config.yaml
norm: "layernorm"
rope_theta: 8130.0
rope_fraction: 1.0
tie_word_embeddings: true
lr_head: 0.00732
warmup_steps: 212
decay_fraction: 0.559
max_seq_len: 1024
doc_mask: true
Each number is 128 + 24 x the weight over its row's rms, rounded and kept within 0 to 255. Layers, rows and columns count from 0. Numbers have three digits each. The size before them is the row's rms in percent of the matrix's.

# up: layer 5 MLP up, 1536x192, rms 0.0943, rows 1093-1109, columns 0-191
# down: layer 5 MLP down (transposed), 1536x192, rms 0.0833, rows 1093-1108, columns 0-191
up1093 104:144127115136170109138130097127102098156150086115119134175112096125141131094037080118174090133098136131145154136125202153120164136130117135136112180129121160107148114163144103077078096140120145123099156149107149131148128113115173130161119066089125158139118115104109100116158157116120125118125128133116115087128143140113107147126146138114130177138157135145102087126147121109113134062106138138125114126156112114146154121097151130114096166127121162115154126123121114112122131144123146128166115168165086144140127077126143145140130129125128150158123090152146127118147122106109151117
down1093 096:115148146155111121092155158169135114152122175091173114136136155163131114135104135157127115168175119119132125107133149117167141108120111161138115130147122114099129118099143138165151133115137084105114162180117129109130124135164127151146084139167115119104133141106103101129153158105088114169155129131126135162132138096144131154123143114142109123158144137113071140153092142095172129121163122134123110109099158114136119097127129131080135137119132121091120160114117098102098102162125097139132109161142121127079121115105107085124177065108190167124100148107076093118151139107135154104
up1094 099:112149129104134137110118122168131132087116124142111128134121089181147137173115134119150153119160148153123093135123113131119151085144163157109116113146144106205116112108095136084110130125146154155079128118122098115102092127121128095157101131137126111153162079118128143120121075100128167144120169135131093139131130121101059139114105132127155119102149135155144173132167108149146128108163122128141086147112128120122107128063110147145136147163130109132098131140136136159149158138112103128120129180161138115195134149111126160126135127072092104131118073155160125144132133126113095132
down1094 089:121071146122086112099154104135142128126090148138153159147163115119115118146142080127168119137121149099086155141118136102134114173141159120127144139100137169123107129126135148171127138118125128131135122115114114104169132154144137123094152114156149144152175128124085122092110108129159155144132110091109147136122171096151099093128107157100156106135155100111085139122091111108192109161157157137163122062153092168146107097093113131133121100156129109090114139121111133177115121113139108149109165142105118137109132115128104138111094068135146113091149114141133140155153126141096119181
up1095 108:109140110159115110109159110114136150128121123121113149154134068134091135165105102105086123122176140142144111123093117160129123107143155127081177111097117100133104148162101146132131148112129104164089122157141137116127105152117168164169145148094128120148118109151144134118109132121093155153123116115080106162107107097128119079159151133142130118153146128139192144127139095140132126143073114129139140140139112091136125085148091155145078131145102127101144130142140157162099107118120101111144152121138118071135130115112139129154169165108189106137091136127165169138153096130172097152
down1095 131:100118116159138155141141143107140127129155098168115139149135136119046131056148159109108097117126091117141137147139128137129142123160088153107122090104118098118113151137127126137163171126137088164164083154090146152156139155157119148155134116086114148096136109159153108121138106151126145150106146107099139108082103138156127078166150128130118106126149136098119086134133158096107123160143125113152130120151135132145117118155170130163089125115073155106149130170131153164085117159129152106122137116099158110095171127119147136135124125131127090092091165149116148112134122093148140100
up1096 094:096105101148153105112105066126127125127124133127138146096125088102162115113101125131088147133130121066107140168138101155125098095144165200140124135149213126125108097136136132138101152106092125127139126153105150139158145164143153153176127122155102079118069121106120118097101128096102154131149141124137155149112116130129115135160141159183165126123090133140135141120163121125160153133154143139103124158165118144108108100131116098146132114153123120108131151136119119120163093141114145146177165181124150151127095114088116148137123094118117121117152142138126162125161134106141139097
down1096 086:169127165098143109102177140110122151100107167153158135117147150118083145122167155126166117078108097110121139101072141120164144112125125110108127096122129173091142089126141142076143145113130156146140157153150122150129152100089144170114122158181120143118139127118100115149135123159137104083136143167134122089148138114143165121111169079155123146159136147157108121126101090113113149092152106128105140133125138097169154137112110109136121142165147149156126093132113154111111143130044123139147125135125132129118096128134129143119157152127161090122128113134126106161083104091107105097
up1097 095:108167104129121148140151146138156087103172091135139092120142144112116121100115112127116126097117127092117136152105151136134126121092168101141114116117147094143134128141113080158116123119150180132126074141145135153146134123128151148145131152125099141136176072164096140101117120150127132149097117101143130127112102123093066125159160117147119133138135169117135118115127105158101173132067104162132151130111125125100156138150129176156109192097188095116143132105110121135082115144128165122138146140107096139157132117163145127133134128058149173114114117104126116086136145163119115098
down1097 088:142163147137132103159082142171155155101093151160143096155105139119159136105154120108098147090108123181140150133119136122151150143109164157115161104151134146151143131085141098166124171126141130103133119123145119087150105153116117136138130143091161134117146176136117147141106128094105127157124111115106117063120111100108151153160108136116112145154119169128100158096114146127161109132147110122180089163112110169113088092139114160112133130146110110133090140106125167118111107108145147128153093150133082109106122105117125113080137134101161157134096138085130128171156104102083104123
up1098 106:161085122116182152167104086112115131122118121144122150078126126096116140108129129115138071132125140088120171101125200136146170136121106147134117127122160098164106147115134130092158117115124163129072099127114122098130125143123126147106129084145138139142143098077143126096131080148122157176133090137092137159167128125125120085125141117109145144143161103158094126106190129150141103093100118181129119100145135132135147126122111097126127154140151137117125164102121119091136133145131136163176157125126145131159145134098125079160144129109130158148132130124108148114196158118126134121
down1098 107:158073109124125082167117137112118129129150112095118108133127134144115143148156156153125105177141144100124145110164137133162172181157105098105162131156141090102153169115147126120138126128107199119113099109128116128114074165130107097125133117086123157132126127118134137128084082106157141134092113086152122143134117134108139137123116091160101133094119091123129127116136172161143124095128165155137177124114180124103126124139132159095189135116112148107113110106117128150133086102114123158191152135163136132087156141132110102106146136123131148101112154114141091140138149124135100162
up1099 103:129124145138108129152088088136185086127123098130131122135143125117076120130102110126105114106137105113109103112104154090144158119188128120091121125113130129138102146113098105142162137154117156106108079157105134148152161133129119153101147074140082102145105116102129101100105164178111143124122125111133126129118097175111124113170157167114126132156136133113181139101171100158177159132128100150129092163117111159150138162123138142166159146144161142157164095126128126124099162122129172181115127132121117122150118133129140133114175136112138156087099118086113132089164117115152118112
down1099 097:135125102166059121107153123149116130110104118121097135140163156141107138148177120142100153127118135092078121112124080173120131114143166152131112102101126151187120099162120142151097171113128106107082111142143130144110149119089167164148140143146104125136121123103121157176122109106080135133172133184173123115111130124158131116126142142122130102111127140145136119136118070123107117108150082168161107135137100106167118119133140092133087141150144169155104144153143124063125135089112118100149100133136103123155146174152140161146117127135125116127132131128128177109102107102126131106
up1100 105:124080064154136128094139109095167119151166136176104100159133130102120080145130122117141116122128124099140122106137118182165128115111142134105142065135116107166138141139126116091127100137128114126124160133150127065166092093104125146150116128187152128100147136147112160128118134108133127154159120186135169135101159135144153126124170127170136119132087107115146151134156124103111159114138124112134132138182132121130143087120144109154082111116148100133143161147134182150181128128112115138123156120134114098136079125129119112112100140130144127134154140133080161114138093097114175116
down1100 081:114138184133071162082117151133129176103116112095145139162133162102119160151114151115152120118113127102135102142112136098172133125174130154170135121139189157120135122086127099154118123157153147121118107126142090157091118111138156098114131097118110139130144092087166141123144120128130148086113149093093130127127112115129085080120156150108150137142129080128144120089126168141138113133153129141101142156122147155102168174132140156104167136100099145149131093115138155125093120136161138143082093133115127117085104162112154112130156132103175104154134107146140089110138128159107097122
up1101 086:119140139145112124134201102139131132125098154105172114116124111156148162101158133096120152125149173130131114130097129171132155115146109103144117088114146124150108123136106169148054178106145075138116167123118165107110166113163108134152128127105115142093128149147103134134149148106105169086094115163119082121131152127090122069094123120124126154152121088153130134124136090121112173102100120138131125149105147118163117139155147129062160094135112149122097131091136140107128150125127133154084120135159138172153097149095118110133114151085141124135156107120134146137122155141132135157
down1101 078:144146119115161129135134144136113105131136139103101150117183116104137104134148112147154163147123111116111142103121127116155066110102134147155152204125096165164117107121162122114186072137087137110130101142141128147113090149089146104130127132132125085124114089131149094126112120171109125115124145124129163098145127143160102149142119158141120120099147144083163133131103157153116134154151166135086122112140151136068146090109098145166097153140149063142139112114122131130134119165103118121131140124108130110140152131134134116124158122199083169120145085094138137120150111105119129093
up1102 089:171148142112145138134139126136124094104134149144163100096123122138119083146098159094160122091109106064114144128165137135147149122155133145113115086102162138115146109138152158126150155114142115145144120141142084105115133122134130124162140107130142055174141135164134145128155129092130116164113098158157101173102120127156146124146128116132154151132147112151139131087117099120104154122149125097133119138164148114156123147134099115118108102157113137094137152176153143165132089110116111125130120125126170088143138112105110151122112164063171082115066126159138144121135130147203102129
down1102 085:075122188136111158122133136114140139152148173138163127165125140094133147138166148145108109145118163160147110101151179140118112117137080134168089124069142100111149111119122103108109118195133150111101105123148146131121116144104173138142091125096150160064119096104137139159121148113130141094085117130108116097127119141148074130108154160180115109120151120109122095140117141079080114078123124149142170094130106126148130137166153109165111137142090142134134130128133128124132119147135112118129084150137137124110115123159172108080133099151151136125118128153173121134114129138112147129
up1103 074:137149110121134138093107142106141086169155094144092102132149146126154152127125067126118121092126115140125129124133078149164159124149154143089148131111160130140140077161154112098055129112141176123142117113168133116073129125131122119164114128109111141090109102114179139127098132108136130127128133136067150122100115140147069143111147120134164142145163123137158118093184088127143159105135129136136108153153123161117115115144152114120085100182119141114134160146143141139104120184109125152123154100150118133160174087117171138147126103148137117120143115133144123112151107136108116161
down1103 090:119129114117137160124147110099140099114172097147125120120135143135137122140142119149134106054142101121155118107135107165137150109144152131139134147107151132138144090167149131116116130091140102139139130107140126110077139104158153118133112123119091114155108111096159134126123164127133149138136166128106157129120108113135097115129121096125152146153141125119155147087155000148150138119126126140134130149167128124126121089126134090135088105222098154125128146148130110118108144160114133155148141109132104135128153120147154144099140164156108127106156121112122137104148141126095133117
up1104 095:147133110148148107121125105155152118109134147145082116125132117134081101113094085117141100126157140122135114128107128182119145138143139149123118130095151110109129107153161142089124138152122147141107130143107145121143130116173188135176127126113093086123091122148067154117137102102091122083085188155154135148151114138153120146157131134193130145211138136122173110140138129128118138145102135120101142134116141112097134119111143088156127127144095145121169154117151185137161109123141098144137166159108113172129146099072127140146136118126096162099134131162108152124134110133156139119
down1104 092:157139080115167107113158088134141145126128157088091094135148139152104102092133116098144134169132147132095131119119097135067150126116152141174139104103103109123105124144156132116102119118124104120159168094112117129155130120154118153150125166143129149162099158159125136120132104107103105170104130125166097140132102099147149137153132195180155111152082132145136131141124102135100162068128152165117157129157131091119142117099156133116153106157108139174136108131133135122129108116131109113088146104099138111159118098142123114104145165092153101090143152151131170134141096134072105126
up1105 118:149121096114133130137163128141127120119164091133138142111152141118155106119103127160149088127121092143169144132115156155110142112187141118110138103135151099138106132125135142055113132133138133140084093097144128138137126125143147146160118085084146141108117102119130105102108109128121123183114108118097164182127129119150126129127133162156119158130165128172188135104145097124116110136129123116146123111168165082149106118114145108140104148137136105112154163116100176086115108137124150167112144089141128118128133096092138144150135150056143135148117111144126228117140110145111127124
down1105 121:167098140184124162149144158140163170120111177166172082133129108125110142124111104135132157156147111156090104101156095103131133130126120089156167138118111103087145141094138129114148093093130122105126138119095165141099149136131137124184119091111146135122112101125115140141137128147094148074152124155106120133148108154130166118103098109193138114122126165138109133163159154156135128091079115112131118123104138164124123097129149089111184107125107119145091122153160135105108116130159124124123104141095143080125082106155104114130170118107142114101120138156159135129141106125122165148
up1106 100:116120162128121155130128102089119143115112102207100145105162131150109098100129094145115116111126143083135150145052160103165133129118115171134138134126154151134133137113122060164138152144108125108127098155135118125188148150132152159113152129096122135123150103117106128094128120148117128101077117118126135136124110130119125131186129080156125163153130144126135157135136116112149140130076107154114099146118075148088118137148112188133135161096166174143153079144145155131122144158127136116139159133098115130151126124117114131128143119144155169109126128106080096084151127108121134103
down1106 090:168124093114136155135120147141133137116146141102123136133122121131167119121128141142133161133167141118110115134147089132152159114193125097105138136144112119103112132111142166120143135129166159147091137101155108116094147094145141095156134099144133111091124132128115116123153162090164147123135148129158096114134119124127163178126114144148105117132130115142127119161129117126088163142102105114156094161071185090124148077150136084088147125126171093107120115139122106098130086108136139164065075128148149129118109072124087128107179154117121135120139120127158123201130122109155103138
up1107 097:159132082128129126114131148147169125097147119133120133155165109079129120100116116152111113073132062153127111129112126145120123111131121137154114084123138110125135140189125140139107129111131107173122120176080134143085081122135129139136103113127153109115101121101113146102132132183130129115101112138080189119124115155155137120125159115129135170145101101131158149121139112171135120105116120135138136104123069134159125139142128145112147127108139131114118105091119135152092132128106143154135131152137149088158119121072173105157170120107117213082149117123108153137117117142152130184
down1107 090:102103110093137124145098108148129127118120138149123127113096121135148113123153118126099140150137135099120151108148109147160116116164124116143143156145116122131159083095155104145121134121128119082126142113133153107129162123148129134142162111134121171155112157152103109156147081070128121124129189144136140125087153156124147096132069164181125109081139155135123112163102162113145140100153098165177105125115180091130133128126099127126116143153098131130089104141150124149148084097142109139123141140108134174105090123153094138144139145171120043138110147171132123110088121132148138085
up1108 096:124123127160146129106127082158166117135102116138136096098197159116137144073137090127145115111148084108175132152157112129121148161161098129111151111109136106116119113114170138140090160093132153158117121089144114124113085141128116126138158128122133146116135093109141154097151128124138154134115095089084121103159112105144153157152136121141152118109116053138140095148130118124154165141088122133175094152145101108116128124145124143101102143168115165118103120121157133109165123119108153179143184129105119125173114142117114123148169126109147140109140155179148136094115123171103117148
down1108 103:113144105156165086111104137171156157106124126122129100135166119125154092094098109114146118179158145111171129151133149083124109110138144150148141090120135187085148133141125091114121116126185119161123134144139165131082108122107161135162176104092117127117107123142134106092109092144132182116139088104114153111154115151122124128132106128118107156124106090111116126105107063123122147140122075146141135179155109099132125121144137081146141122144135121133135128129098174147164121133151150108127160143113135147162128154079167142144138100101164095142134118140132142159132133130086090144
up1109 103:155114092128145118176107074139142100112116113132112146129173097100121126165126070127122107129114123134132163189095099128126147146140149094116142127119164105127140139122139145110113136135158155119062117144097139132127137131172154114146137087117133158155121124140091102124148087167116155110092145147145097158112123129149084153158163134139155141124134129141166106133113099076116167140098136098124136142148105081102163134120095115154113150115163138157147091114146152152116091136111168108101114179155145106163148113130126128167156116124120162164093126084159146120142151114158111115